Each number is 128 + 32 x the weight over its row's rms, rounded and kept within 0 to 255. Layers, rows and columns count from 0. Numbers have three digits each. The size before them is the row's rms in percent of the matrix's.

# o: layer 12 attention output (transposed), 768x768, rms 0.0946, rows 268-291,396-419, columns 0-191
# v: layer 12 attention value, 384x768, rms 0.107, rows 141-164, columns 0-191
o268 101:144116144083127174109149131133090142147129158120073099078170134120046112066140096128154132158156146124166133157117104117142114073032129094086156159120134157164144170161135134122090100126174129161129113109148228134163124094153189166064107103145153151091133114082076165148081158075139166150148174076106142095129099093150103106127161108118158104185152136086153105128127130173178145082132105122137161104162108146069169171162111148141137178155168174131085086093133140088128150115080128132129195142131155103138129113188157106140112096148134164155121120125139117128134115154124137123
o396 098:159162140170130112104146149076144106156140210174176049133123092116137174123123147114129156179177121146134132083102107110125091158128108154123069081126190110142085128137139098121155100094102106097154080135095097111105225091146092141115092110119138193107087114151198158134145074128143152136057173127187119113103176150136144099100111107122141128100161119139073144126151071136095136141174120142095103137110156086145136092127091061112131167105149070091159118109089161122165146159145142152109084115146124118130193136091085129139146127118154107175113175155132118172123130125120102104
v141 096:135143200111160130149104124120086110138129122106123140072135113117157126082169134106118140182123141146152152140150140108157167123185124089098141130201194103101110136171106122115064125188153130153129073109159141068177167102147090079103131168101088180144111158116168097117142110129178117108143084166141088117148096113078174094114115140121087125083082156047123108080125128119125119110117100129128199089182132166122026168174199183135147224098100135125154131135150170153139057144136082121229178149193145082180110111135144052140140141100129140172096108143139102108065106171186152086
o269 102:101129180110130175172110137152107114127074112071088189066147088145143127137142120122118107094099094193071173132131117141141129121025111146095127148137150139134118125098137130084116098120165130123142168205157182110134144059119158153081121082171119120141118086134171185112129075101150120151096170148117125147152085137144193156156109210137141097061123153158094169075129153127100198098077119143193180099155174089160133126061145131086111089152146138143124119115132153185172145117068130124118134143094059155140149153111143164131150093195124182115194115106068133101154105126141156164
o397 095:122098133159098112097179138087150132125160137190133107137125113101108099171139116123152138095123181123183150098074151153089127102141127118119107135099140079142146147142141124116132156158102098135153083081101141172056080129127133166113101155189117067135148097093146125143156135192079211096151091127077180139117127176157120129087159155145100156126092178127138124116145155097082179205132137170100121056052084121093162161133107089117059059131176107107100123105100198109147094143129183156097060158149103115122097173135152161112063170085164075066154104208134115106157097084119098115
v142 096:151129054112189185089157120155163142133068122107102167098142144140088122165114125141104177134130068098156116153105086121120116122121081134152107128146143110162123142065156060148103095143152171118184059159115138132108163080072171148168072051113109089112123233116101095093130169137143156193121172141081149105118111114161137107145163156173157141149148092120138143139147114145093108096132120155115123125105093110148086177072136051132115158131138135147070135158159187165150084156161106114117185133137078124084063134126132109081105059095056101184179183144085170104174112083133147120
o270 100:137105126141143086108162109201108092132155127101116129125095167142093124160110135137117124129121125111114155140120165141173131161183099105156128100121131091115102130147105168088100142114136163119121156146148082125077142129159056089113143131078128141153185168068123076078155145122126093046162129132157175170095115156101114110130113149163137123117101166163119074088105125167143082139229149115157107149141082176162089147189164144072184085150151098089084129121143115165164112151083129159134151133119157178127123089087149119147111141103131213142121150131140141062137165138157185148
o398 093:090094091108103162082124092139148116140094110147141107125168100122094167121163144099141137094091139151177099111081169093190155157113154173108161110159030132131159153168097107135102124146148113089102176114104129130175133072063170204123132125109153135102094134127111135113125101109138204166144102134134143096129165127144135132122171154114093124219100106163126170103164140134107159145067098126106070145107127122154147118103169114103109141112059214119133160109045108151179148115170136120089136131142114160140143162150095165085157083115159104145101155104191122121067144174097134089
v143 093:118176099121074075155123098137073117081088091131148092112156136155106129149149039181085115085086096167085155171158094167152109158168140149128145115200090124123153094148173138086225091090120125139129135160101118132085108146105150154086095147162120141075095100113106105096100169096126156149112164122106139101154181160148147146186127118137188134106121180085132103166164147065117132136078115138059092138202121163164189120094145087100073123181045041150129151132109107134122105141114070118111102152135094152125135143154148114091139119120126140127156173105122123176109161140149132138
o271 097:107127150135157136155103150099171104110137092162149192170137092164100152172151124109059106160188105159129152102113121157076101154065151194150134120115211102167065113085153083103157075154142088091103137123105117109125109094124140109079134127109097111112125158039116101156132159169105180159122101168104100137154146180143140150119118157083144130140096121122145120143098166116087113152133128161105091120172166138089128149119145140138139129089134083134188134123173115142116154070131150120062181122183190124133127160146156108122129121132123140145163138091142158161134175156114159159
o399 095:136132137110130146145168188172191155159186157083105154101150108164179112072122143102154152175122126116134150165105135110144172131149107147143108162111127109088176094141114083150089080163093141098137102136147105049125079150063124158151126123078196153149115142135107156128142097151127087117134174130169132082122175089095038134132118117174112141093168162175114130122092033125133137087158129123156131176094136104095140140100105085107164123116117161123179114175124128134149109080183164148122174108103130156192121116159024165090120188093155126101158144141113133101092149067133158117
v144 096:094169160153137118163095123094146118096171119157121102163130104134120099129096103152180143143101146154081128095116136157085158127124158109193161158105251103159118176099024106113114135093219079169135181183120136177125130120116160167101097114100114195138148154193083101094108126097123075111164105135133162138130110136160194161073121180132089126079049136105149156160105151089110095115107151117163115113160090087152100126149186139077098140150117111117130143098122118102157117150121136121142142174057163199086128132107126137110130100127057157170138127107112144126124164095105113075
o272 105:078116134145142138177094170034186078096122176197106120150144168109145065137132217192142119144106131088155138078172114164106133181133173132122128135149120169117061141038173123086126110106121176105110140150074123118182133142130169074099169132089130101157174084090121164134065139128123087175197157148143084087146143100154132131110168127118168111117170163144168135133083128161138172144168122145167156143140105162138117077133190067099108152127115146189171095088099197138132138133135110165138126164115129115117151155142096168168113130130123140151126102124085109127153115148074109127
o400 091:123111086131127142140125138173095172174116074058117121108104138112137130122151088070140077047092170088128137122135094106075146124144148114149146172147088091144134187126171106120154160100094164073113104112169165148070159116164112214182123124092081092176129140080176172088138128161113144132175102163134159144168114159095123078087157168128135175153068096108154058128142085141152078165122096076157091165101142115047122097124100100165125099098107144079107114140120142123116155090120103144124095138150033069166097091142120134158161135132094090171124101162155185168121091151144146173
v145 094:079105106133094138099101153090136052114134129153133069119125144082121077085111096119154133108132098144134133130160149098143107064125199099194067094081127110207130110103154134172082126146131126118062178110141157061067117185100126123121121128128110138179110133177148107219143130138168113110097100130134121137122158137090129106067120126150163108160156190157111114154116086100123085101081098103080113168126130179094114121139141162082137134084102057141092157088110170118094119164105215157118123151139205129183141137070132152147114194175090138117156102130133112136134126181159159141
o273 095:129180114138114047084137148115066209130094176116184100144146140138115140130127201087134117180181123083173111157167161171143169119157056121112102126058098134103167122119090085136169071134113106099135128089109080081130141117175121180134206079129181102150164076148088134132126081135150171130100177107133183173096148152134138121086125136085207088094126080086031123094132121145097123110114158075081070168148108115079115063142087154119109160137114134122084091142124121107175097143156061109147125100161068227086158132068177136190098135157087094110147118153155144136148122137095096171
o401 098:158103110180073135135103115128122097060147096113116168060115102129148083232135165116162166093107093125121158123081117139126116129156129173138090082124107129150128141131110129140185122172119078128116033161130097120160178142116130083130090131088154112130107120106137132165117117144114122094155127131121147129104144102133144131102149118142162153119125070113192144124120179124205130091163093160104130090168152169146139122162138094123086096060141109125177165129114161091084134129096195123097086147130100084176113086113107082163108121137157098140106125199130143095146134061100142090
v146 097:104106139133156119112110169077091141159150131115154098206127122173136121153124119103089129078155111183169164120134114168089144092190137125156145121171117128120090127065168162098152104079060147147058196096124171152114174139147084133144115132159135124146039129059147116159136106087180179112138153132128122106085060137098133066107121173098136138092041136219118116137127162154181177142102169147093108143094119153107129129123063111192094106121113177098089144160129146148130099141164113144077151115112155180159127085153176109153073146076125157128082099173163095092053163118171092111
o274 104:176155179137134167107138107155112061151177158118104105071125119109117120129092190119148137177156088091138228137113111131191160095142094121142119146099099133095114153164168115142099096152140109104087161165188107124137168118101084122125114090091105181077161113103087108107133211083104144135153172165145103148148129177134119074092149094142178129099051169133117112087129181119130144128138166125114146095140119084140125173157094086124155107087148150093127091121132203148129089130140128168103150168064099162097125085161131114103089196105145138091171161104153114129091196169147167125
o402 096:112115079103133115131147117141093145115126149128126129151139202091087095153137067160125128146137131108121134169116091182115116147151095129120139092158092090062114168087133129177107112123102146140152150121110129131183087186156143166129121187166085096131111192192134152140093071083130112111109165148174147124086130117144086107172125168114148135173219170095110133113125086121110107123132160079147067137184186177029152114113132144131125138141104146220137128130165165052136106163110122105096155117134086118081149157153151125153081096135112137133132155181078135123120126142127130087
v147 101:144134127177112134083109141140085137133153120158105139100132125137193109116102104167138073151081083105160131084107136111088105192147148137155083106090105086115122158101097134143154143189162096181153114118163142192111047131091112089119069142183129138087161102104116130123145170135110109187080105108111093170082086198126051088099152107118112092096149185130116101175140148156155129114105141078203127107129119114120166082190110161135118123057101049050123132072165127169115119199150122088084080165107185195077162151144098172162160119170157134150169138134179116142125119098145158139
o275 105:098160133145184160088129105129107044170185097150193162128160126113131097141130148148117186110096115094122097127110096137085136108150125097184138110138136118101147181163113163197119101100131176155159140168109100108130133122096118119128092137147147125102192161112129107121156151177141140039149118156115148134126149102110147104159168120095149108150113141150187154124180120133100097150056151104067139099194122163138153157108145122093134142163120134096162116186119210130125092114123118182176107144168150171101098132207088082082142139130152062097168141163134081116087149138102107123
o403 094:041108115153167105203207160114162145108069145138131087150156130151187180118108178159164152132142187075129142158161099117195107100090122146111131154119127131121095138162123145114147095157116109143134109079102134140108118131122187119122070120156175105183117096113092099120031126149143144152138109112142115142132152159133123214132117148117135141031090142133132182137099167128110156177145143096144069107151133150105091110171094124079066135091134112136161128103134144141137147177187086200110137181165103119177156109110170127209114150091103109089139132152160113134137107115108106120
v148 099:150090135093158163119146049159154084099070142101165118171156122088067099128137153128138110144116139137119111096104126149096137085120120099122122126122112120103107088142173098125122115124126207102106179130066141147159119141191127135106162108157129149131173188164107137124082117067122119180051085141142127144107128145086082078137121141085125132064137168142134135142147060166120114110096146099102156147156128125089164112144093109093118165079071155145102166140099119101144137145110096129098112159137108186105145145178120134106162047119110138204168152058137110161123127064103089114
o276 103:139150099086120134150126172126139113126104153128133121114104143065160124140147172105110142121154124090185111123148070068089149106130172078158152103123190124221097199132194104114181143130139135150051117105115133191166179137182148057127162156130116092127137117149117157110147077091114187107091162127121159126116156085114149017133126180177149122098084150142168178090114123099133165125119104073140098111124106136112170104145162115134091143127099159095151133136128127165125142178144075132137097090112107177148135122092122145148115141131131116128099062086098124110103139193057073176
o404 099:156155116068058129126131120120113116124107145116026136130183156133128118156149089184097160124114152057122108058087097105151092119103098137150196108111139162138110150138128091132165101113121129145159151167151101107124119115084143167075131124159155168088145153041084132127160162170163109096166109131148143154159087117125107207153140145090150160141179147128053106133081090104054135097145123130057128121202145126027113140069093116080181144206170120129133092158142141131089139123070135152100148132146119075115114099116087054106155128119128140086115097154102062125161134143223133116
v149 097:131157148144128087130166159125114115159106102125139123072129140150099150143170111108138093151144128097099117127083128136172083103156097163147137153168164158056113121152119146078066104079103072100147106113035194155132099167109127115135135060157121155119097172073093090070106072155120051182165083036137142132105152146090104154149142146148154139145126163095144100094141150145188119110178148145150120128119108082131168169166117129113122164170093152083141168143095137104132093151114119142196140097073112143115154165157128127160142100086075107102178100130089127099205115114063161100
o277 107:131107125166087123081123212123148152183108180110140135148090154182128179117141156171117114162100161108114121076126064118126159084115142106110137155135102112117183142123095108143135171194177194076158157061137134119097087126080039130121162117065114133114149169162120130132173102112169137172191101133126107084114116128136093091144155112162201134069099100129128159144158129142144099104123092107162154174091175114169176154147070158084148101204110163176161140185122106150093160106111119149078131137111147117119081123112111138197155134129092104112111068124145204108119158111114107160
o405 089:110110156110192140143135121100146133172142111152124102160096124072156087142076139154097173099119121113180109160117123099146145124092144116064131079174165136128138125085153185059153104127132139160126124147171128118131170114137167131108107095166081112134119140084132120138178117212109140182128098124125156128111082120089138109139114144168102111190105147136100144126113091132111149155123120162170082114167121108155141113081157067159102087168189108072102090158164157154181211095122161139082120095171167190065158122117136123115130111181178109130144155110099094129126117140096161193
v150 093:110107117093124106143089128166060167130131058091117132101147182166137141135156094118148101117157130153049138158133094121142108127161150137122157111117099145078155146131081089128131124150095082071130125104131138192139131111091116188103120112139118145113156114136088125126114126185148122054142190158080151109099126117132153123143098131142143121063154136162121102124111152112140171104158189123133093112143143133186129147114171129127082130169089107165118137158153131127159102114092151174104152121128078155128129167008143099062116144132151130077114160123123142075108139148153095161
o278 099:119113081203141154124132183164158134137113144118161111068102068170166155119128123106126185199132143114140118146096123174118146196137075102103145099104145101171141133164169186172142127180150166066157094091141160163126099097114097141199074102069143167124100150130174140133082131120081163161118092108168099087152077126133117173114110123174171105163130134182071176122136117110113102088139127178155093161112125120028095133127131154092161145094053118108151160117145124117102151135108123075065073147153184119155139207113098086143156110137091076137056166092124137101132114155172081149
o406 092:125136132112115142121104098121056113140119123121113152128094111085135075096138103063151150140097111098127106082148103053094099134126112134144113129106155109078119137098144128097079152110131202127098161151137068076125101163155129122160177127171113185127156110140162195099138148106165153107059146128114162186143150121156174086152185139152168170208128139132045159151120135154137173121092217059172152183076143184142161126093176094156112112169173170180129091127111089114175126183173089093165172134084190111184192139127094146156139129113081118127164127158082090133212128106125140097
v151 094:116094092164169103157118098135132094116105114156125135132112163156132119179115109112128115164137078118201144098103167147054180097155110082131116137166161146132133100172138053132063086144130144102154106104103141133178128191058161158068155078154162127183096119119079133196193152108140173142081143124143094109128111184139124091124139072116131121160087107128167185134078094139181110127143113148145100127095222165153140146119124096159162113091134162160158122114122128129154093134064141181124058107156148054168170150116148185125166160116129088119194176162100100137099121114108156154
o279 102:123116103103144185101141135088153149094151174146140142108082082176153130156123153085104069161091151134134155120193149195115113103136173051147092121137073111076151139171143151123129130151109107162153140136163145200171100091111128153070102098124116157182193142183116135161174126151137084054133067157141114142103097145126103141114135098158131196112165091139100078109123079138154129138177146133087137126160174132179108124141186085171102124127093161226159117157147076196170148213176125117165107161128125098107116106148118127123101136062182044172138103173147125144150135172148173162
o407 093:170116142125135097040112129090118115133130089142121102069110108138145084167119151115162166149098092074127153119088148111128063125166119130073156123113129141173138134079129128121094090070070155073108103099139143122140138102093148077110088103153159123112175154072118169152131196170101133179136071109156113179181131140162116156093128179183141110160247140042078133134127174128117198090124092205159155134155068133120183084152104103135105108201126093075082182112152178074073153109106114128066139162134190154126102114147134139115142078115124132125131084099118128136113202146070135138
v152 098:110150162137135183120098132063131118114129119141160141133222176070140103127129078129108099097131152122077108167141118112095115064100163112117101119142142216160135142087157135150082113144091103174175136139117148151162148124142133139068120129119114125138121172095178033088120119098113090160121131097088120098120159168131118116131121114122158182126124141088132101156116135133097115111089133152177108102134132138152129125107170150182121144150098134125160109184136138155134171136156065074094162095142114154133024129194043156124127108107038153104163126136148170161065090169135156109
o280 099:156133151124083118117118135113146185193091104134070129119141119132081093148194090108137127109147111124135176140185168132066161104123148183125148134122122107131141142097104144147129192079115172115103137166129200167093164123126126156142117108114142207105103128121112178125066116153176172135177129142102053080145153126136125098102170064120138107125176151119076132115151156127148078101107114182105113133072135124090100141124099127119138084170144143085118109143164082153116159163115133124122135129108038188103148121105120123117171121124137139125104204136111140135101139161089183084
o408 097:129116124156119113117114130108116130142107163155103109142108083156192105121148133157066111118103147114207067090091099121114116163109148070128171104067114131101115140137119091125153148157115161087141222129150102121122120155092096147165175151127153134144151159114144115121146155082121154127184131149215111155160155128087103051111156126163184164182094136143184086128152132113156161159156120114115135127151083144189135128160182045049105148125086161136127129205133091086096076104070149148149138145144141128172166106156090149098120184097110103154145157135105152123114101107131092121
v153 096:174147090107130129135142112141156139140111184197171147059148123073164127057128054086118101146091105154078147108205108152111088118113029119131100154134071149134161169154168114069157163100133097113094107157079053105104071089061115183162124146119147143121162093133118109112139160135089175085141193125123083104093150123127162118138092106148129168155118079142159169113145088128109124123153119171137166137125122075137123072115052100022171123132128149097148125172115129168050142170102172122151170166157096060121141082140178111181102147119156121149071120138076131146140124103143111120
o281 107:122116135130099145085147110166132115120067143156115101158124119107161116061128107141176149112150084064124104127167173141133144122122140073131103123135131168116134119114193108109108123080156044103169153162091111132083114128129113169143094162111158149069121133095104194121139109092103109118096156138159090136097179145149072159120155079166133191070134144177121093189132124135086090123159129112162102175105131114087011133080084074081156158150136165094148081125115151123109117106078122050197155124165139143155167129165133156124169107112153100163105079161096124069146117139163143154
o409 089:136172164151116120200129146098140140142229101089096135145071106128113185132080154132075153129102180154120155103110183154084140129169106051107102164099172100106186147103064164153184095193161127099187100090180149113131134114189126141042083160117105173185115108130132173123094148183101130096168095120099171114131123116150142077174056153180106098102068113061152085155134173070150155124095130118104170116132138145095152141105175166146106148087110147154151079120157152158122172138113127143107119115053176103117111138140135108171072111137102118130141112108143092148106091081117075115
v154 094:105130160140024135170137152116162114191145158203116137095141125147153095126135183091069127130096116119141154161141107173140047158112110114082105135123151104142120120149117107136108066140140181126140132079082125063101101171089159203123108123122134181080125151139124137163166108133121119109134161104138136114137162119127117140140149057100151209112115075139117152103168149118130175110107144143188039147088135200118143137114132126105125151135146092097118166180085095120101150085164140108138182119126129060103100166152138097096121117161085125102089055139152113134163087143160111105
o282 103:136128132146127093100116143125095154115084131145100100067141130104126111096146160145084111117115167051149141130075116175128119138128106106086147092111144154122106112105087093159177155128084127144182107190122139124093168136169100124115122154113129231098110186130181115082112159161151213067123142125099071111114090101088086141091167140155123177095179084065128170158111132098122077136136088167146105179192166104122147126136174124136110121105162133146146132120156127143139097021131094166138122139119086092165149098110144134091086065168196102116129106133084086168114136177108185189
o410 094:114137110104134165077177107208189137101152092153068141205122143149099085086090129163118154126168145146156079099142153151074173071131176138182103141213139132098072166132144082146122133108141144125118160118129144158207140145116136104124146108095132127103128114076180107150179158105127106138149115170077192134124159196132138086164121119078162110093154097143112095164124105136133143133135113129075119085100084127124149142139186142159097148136126089159076149045149132154055121112129174206125118119169125157113124078099117148129094100127141108154123141065158137148111129105164084116
v155 098:110135083160073153128125162168165117160160186086125105081165064055165108146122105081112156101102098143129112153088044115144082188131114139077145184127147188097073112156138131102134096073132146159164127152158084123088109148093127162140126081117111107169173138162139098148118030145135102180141145148115125136200123121142149117081158124056147118126162108148182180125155167071116138141114125136160144142175134149118077153157126107130133091154101057125152133187095060167105101098144115120138145106120140145152138174131205148107113183132120112152113176147073077102023185113028188040
o283 101:128132129148133133141144167141185195104157162097110116090165102125123145043158156125164150072077127090137167113168108166133079093180150112124132128191142134131078172129113131145073070151082144169142101084146104093106110117140138168174129140134164186065102116112111135155084144157163125061207176143129110144137218078129140092130159164146130103148168117119079193076111120125102122134091100109149171099132179124144096132059096097123164135176087186107141132114120116166105072118103051125080151126096121109118159214174140171121142098104071113122142152125038115130132107146117137102
o411 098:120176158135133144117080110158085123181103096130141165097128151216122111136167103166143103144096138169084125078131159213078170103148152176171167116121119124091127188090121187153168157128166105062144116144164087137188159143142112072081187071129163080100105194073114146126152155118108109120084095093058097139098138127175069121200105171158135157132162176118169121104134062204197144143084192162130092134145087116155133134137156134120147153098126123156143166125147125130129121136124141134126091121117144158104106132111120112107076098119128129127160127158134102111171147100186172163
v156 095:147174153082119111084099110069145151137169155091174086119149130086147107192135131149163155083137121123107094133071100106158087102083104144121166129097118099168125120133131161085110141091078125083121119150128132144202141210103126159152150118134145131106076172064128131206162171134119166173204158137165120131177179141150165103123142141104118189104134113114115092134151173165145091077156123141132146091123172115132058103135134074095112105140136121129182137148081060123098116093158176085116127099142190089126064128141100091173144182126173083185064139122109172112121128073113092097
o284 099:112153144190140140163091089107130150122120174147130082114147187116096021068110095108128115155164089094142143158114106119140116127138139118111144125109153112076091105160087164128148110115113148114144130147126119171167136122074126135096156083124130174109056123157159125119102114132123142095163123119111135143171158117182156151125142224130125087125179175141110138146105140126129119083073105085149119153130121119145161134134115125142088132113119153071093129065090129102089127140087092110146150065105112142081191166115088100124139102172141114119148070170097114097113116113114096071
o412 096:156122121149165136098160179192148125180032116118169141112068119152114097166142162172172104114152148111137116163128156166166095132199169168156109101115156061157142112085124118121152076100122135148170178157126161060099073046134135081116163133129105133134116133122073129098119169144123091120108041107087138124101096167087146102094115141148090073128109120138132128144105120110083169123194181146191093171156151119112105155074120120114180137112063153122150145129173135075102110132086091106115194123109182165140155144167084112096130127133132128092141160123115097110140065176168123116
v157 099:140137101103140119164057193131185188079170089150157132053168103111072156187089159149145172164111118114112155172135137113162150137125154161088101169119106137132081147141184115118108092190153128104098081122108178138146180111176150116144100102113111108068140095103070109115128179139179153150063127160109154136136161125142165120181127094123126093097146103178120201105138151141149095069118151082128135121104070151153117093117152142140164136100093055141086111137109098136153159114132143144121147047113145117065176163083035142174104158080141157146106134198145128059117086196108157144
o285 103:075127095119124119151138111095111103167113117144098140131086100138100120131117083167175150113117161120117140110100105183147129118098181175120063153186158068139070197152180127136116165157107137130108081138071127157141146104135127134131140167103178155136147166121134083084013116178107094148080155195133128170119091158088048128100117155084115181080168100128159118063155080145111123112061120101163124157121133157080153150113169129073062139156082139129153130141097112137129108054119156152204142123143073127096146085157092193124126133107116171123115160163173113136113074070094186110
o413 095:144076180227146083146126108131118145145120096119094101160202153123174086061155158125146119119132113076141123162143094155128074081170088115124149142077147093087125126162132100129109120155131145154136075119136117128092091125099110155148161169102113131089119123123127105116101118148139104153191141114143144133130134135149142150136132133114164071153125074129145181174134088120162107135147138094094154123157093066127137176120128185155146106108138123180138090096178117101119127147153178103042058114137113136185118144097166101173181109098079123148101127106149103127133135161103130137
v158 092:178096160132147114125095060116142053170163094108127114087104111132135153125130147154122119159123098123159118120147115147136141136140136156155089102152134098127181092082132154135102172194109141060132080105168220141113096129066121142098141172174093107102152087107128124146096080097124107127145115162131134111095079118124127130133127057100169083102134133167131109155068081090186156122193149156138111090100129138108095130136197165144195097094128159143153154104090123109108104133152137177130106167188128133150140111130165154146102208090144160141115130147132098123092111125093138139
o286 099:128097090128166095088119136125092153110129130139124118159107101105126165149147114184181083139130121136161099188103138104124097075082063148124125141128169140120158165146139171244115055118189144128085180071124141166110120062099147141153107115124145135071180154130175031113195179169128159105127130111102086099188079110129146168113142134083156107131089163094113148132136131106139094131175121169150143157163143079153081152105143141172158099166130127077156244087126129168173135139153152143107068152067090139110089103113120140156103141144145154116163120103083099143140127111091121055
o414 092:090075154102174070098100117170116169067146140159134126175135138131181127166149071072107098077126208141070122160173112137090149162125166129120130172043099121143129132064164139135157175145109076123080109129149130098118104180159116149082094162108111157117122187168151143164157141149126163104148112150087076105116133013149173105077095167165130103111107090104096144165099149127093184158134173119140096096086120125066154174114091161086139119119113078163143074155179148096105125129127089079125165116091135106104115141092141121106167182110122125069111113141076192166102166141114117190
v159 095:181134127103073135119176164123087095088171107109113130140087143125161169153158090156113163108134155102091160120132201092139150079153058081114146143098126102135133125151128169121118091162126214097193091109140101105139121082178151128149114217160132128159118197142111157175136155127117120115076120070140115145127078160139166111178143130077102128161200110097091121161106084129214120133102179099075123134155124109093143172094172103131115175131177129190140074078124143149130081045151187133148184162140190189233134118157150151087123139140172131145110120148172163123146190161079152105
o287 105:140158094129119047119076079200093097121125088104120132117112124155111101135167127126115153130151129067138132200150110184094160124124139110146109153110125115141209138190144175073092103115102179118087080175066152104109169127105084112148151131091097138141123142121097112093128136128164105153180150128116160159099172180141144108149112102140156061118143150117092116130074148130102132165113103088121106129054153071072180133134105167114139081067120099088131136140073083156172103100127127094121149135125105114189115153104152126109160106116107096102161116146071111124175169157068155109
o415 094:157118144042093152140076118128101115184141134141097078108179208069145108135076106088140087107179131161082127125120140051125112144131107134151142112148151101122070094139102123105121144112136080136201165093115139171143093203126104127106100142174125146120059082049118178116060158143121072132139194157124135191151201147100129177149149120118085127147117147173152163129157173167163152183137152115177127156119087163138178142177124128167130085115186135141125200060137138170142128100101108103096131098178123133099109104084038165132110109188124147185143182106116093125135145095134134123
v160 100:127143074074124183100136172127183130097130121127231121136132085112165143126112101157128126149195143139080137103077104141084096117106144140102117133136133113137135090097159087158100079115074113112096129147114078118139109163143144102146122123129100107126103077129162139157057176102164139162148155187109180119166131112083072124167139155130132179164104130136160157153212160105113102098084136100099086141147152156120176139051106119112088117088109151147088141107135117109057123105134148135023216135125165073148099193139061117158020137197153093126112118168121196110116176095114104082
o288 104:130095156174117135142121143112150173152124129093103095159108149110064120119135139149132105079159123110167104135176210172146121176124134105124140075129184085142145116206086118122119123129176115034134167097147149150147099117151141095139057125172041114122089147148155155066152162143165101091187085176172138137197126134109138195098087081164138106100087168095100119197124162103117141152079126139150071098157104196119130097116117212181140143142138131157123126100153149159134132162133141123199140088122141108157146163063145183145124115109128151093132154148082112143176094151155196174
o416 099:123110115174138146111163091115139137209132108127148150096145129091139077137135162114151143161110062110128143156168111155131164119086118131157124112133140168080102131120114127124030130162095155137113128100151127120119134132105153130176180126069194192081114186155180132136180107105100086125076137122121138042108141116155116136174137137150166163144163123103098108144140115152134101113127155095111150182085166056110093086148116166094115129119105113158102166141123153064067119099156163144127116139142140132098133151142120088155147148102159092091146114133152112040086080127123120098
v161 091:158145133191089099160125080144168145152096080099152106070143167170133129152153118161138143121107074148154149166118122158168107135119100081135100117131154206126126101142137130191137126107142122136113098128056123077108122160125131198127164122112154058128132106168126146098137171131197040092113120147108126145182148108102111130161131133151126077159128152111100102115136166186106116140144154122106176120133079071177119139149139189118102123150134175190104097141091123143175131144134133113167073110141099106136033142117139146118142106128166144141150183068181167153086103097154157147
o289 097:132152089150129100118148146138161136110114136130105106145158147149205142178155087098069147162155150188175142097082156142182109127110053137116126103149194139150062125083209131082138092151161143148116087155124092128121102091170162152097100109094140086128126186061160119131154105148094145146117102166187135175102131111145144138148105160087134172129130173107107088116201072079170137148122087114092153106119133135068100129118164091134066164133120094088116083098111130130098154116127116145095124131140105146118131197130123128095139126104113147132074111060140128154114126104105177170
o417 095:104106169089107151139135173132138111141097090174169162136119146153140140137166148132157109080176148071128152172102136163113139142176103153083146118139096099183077167114105126101173090117157133174171184167153074158017164112092089108132134107138136157152153185161120145124142099130123192125165114164083128164174147166138166164191139168116105146077165105110168178092158166110124149161133124171139113114108132142237049095180103125160165126129126121170121160138156174136110139121140104098113115152152077141117176103116114169160126190139141092137128197175184135100175151172104125099
v162 098:167102151103100132138132137141138107107059143143143127126087139110112163152152139109071110114139175103194131106138180177113120097196193060164102155063181184159193122148126117119099132117116226161179111108097119135093177115125159140109068119090163143122120191109123150118164125085105153134174105141107108075156089162105169136123105112108104145091124147133132111119141156121136137167120153167128130164115103125101130154158200155128138162141118181185174149110120141087103101138135110137115131112173139093180086132121116160108166113145148118154184193098075117180166108098133175166
o290 102:146163101113061090201158132109167128139083159098173155112067106133136109126193186049093133142095092145094107189108117083116153087130140132125142100121114145087155154151110151086148143169067131107198163111151156097074160159135127113157156170078111067151149124118082123150171165123116153188084131079075131083157181121063109101127107159132091119090123139128122119115059107129137118113122108118104101116080082150156152148130143168144176152145173142122144140120166147152179108092133136183128143120116150137119069141195127122159130089125121123115110108114095141149150169145158089128
o418 096:130174073144132102107082155152048086109100090085166093082193149177117171101087122168116138141150134105173134158082108098143156133141153146145133109152113106189085184101112138127140082125145126098117142139131108083089156125125129177099112121119093129075131161139127113137140127170151164088107128120165103124115133173158053155121108133157178149132163139152103153036159134096157147120163095116166161158161107124135112115144111143123116111092149102125077160150134135136150123097158025123118173043144027161100164115127128132102079168146107185158155152133138168090121164155122126110
v163 093:106181139146108069113105125115079162111153155108122122136096080102122113018136142126093070185135070119150100124055080093172123119125125155112105153110157092133124118150083177168144139196150109124113152132105092118012135089073134145134077175095149136145120138049102150134112131138045160080122098163110102134179144064150126139149130102159138067096103106132072111133202091141078140165155131129125169137053157172156139102121085141112142071142118118054162120150127114149141138088130127107150115130157071118162127091091151123146088150108163159165168101112089138167154092096136131109
o291 101:127196090083105151110155083051113162147148093137074156118116101130153161142135133109157111075101148124107148164091095154147098114152121094087139149144163133107152147144124126121121145169127147094121151192132119054090086137092114111102116138116115156067119076111140145058098154086122146122135105096120117125074129086106125161148135057128135176102094203124163165138132146153157143068092133140153135069164164207149073123109113153150153120173211136078093153109171123133099085080086114109100128158084140133147155141089175164088184158180130137126142111100140181085126113117152125176
o419 094:144115117179151096121092115143172046085126096103123137155083162107097092119063109162156169140172115108087186144137153091097128153123163098121123145087133101164174217092198121133159147119083140134108109031134133072128158124164155138182078168133118036114155140117161109129156108115204113126127117149124198169134139074082208123111154116073122100101059115177191108121153118134101109144084170139151094114137134067146110120137077143114104138123142116199072138180081142157099148073140085147143166143079195089107127124144154139146120139142090128138104136110162205162143114135081092156
v164 095:086121186148092137069149106139159148108139113078154186123128099118102117159143138133163096108146122082154112096096104158118144115111138127126109138050138158118130105133157191094128070116154160163165156090093134140079156178080142103132145181125125128153077173133201119153146119109100102140099120105113120093159143103143130127128156163081138142123071125150105125098124128192088125126133104099112131112108154170075191128105124136101117161101084146135103100144145159066138186154124120135114088108150087188101148167111109105184152171165107143136150090085148181101142126159091145123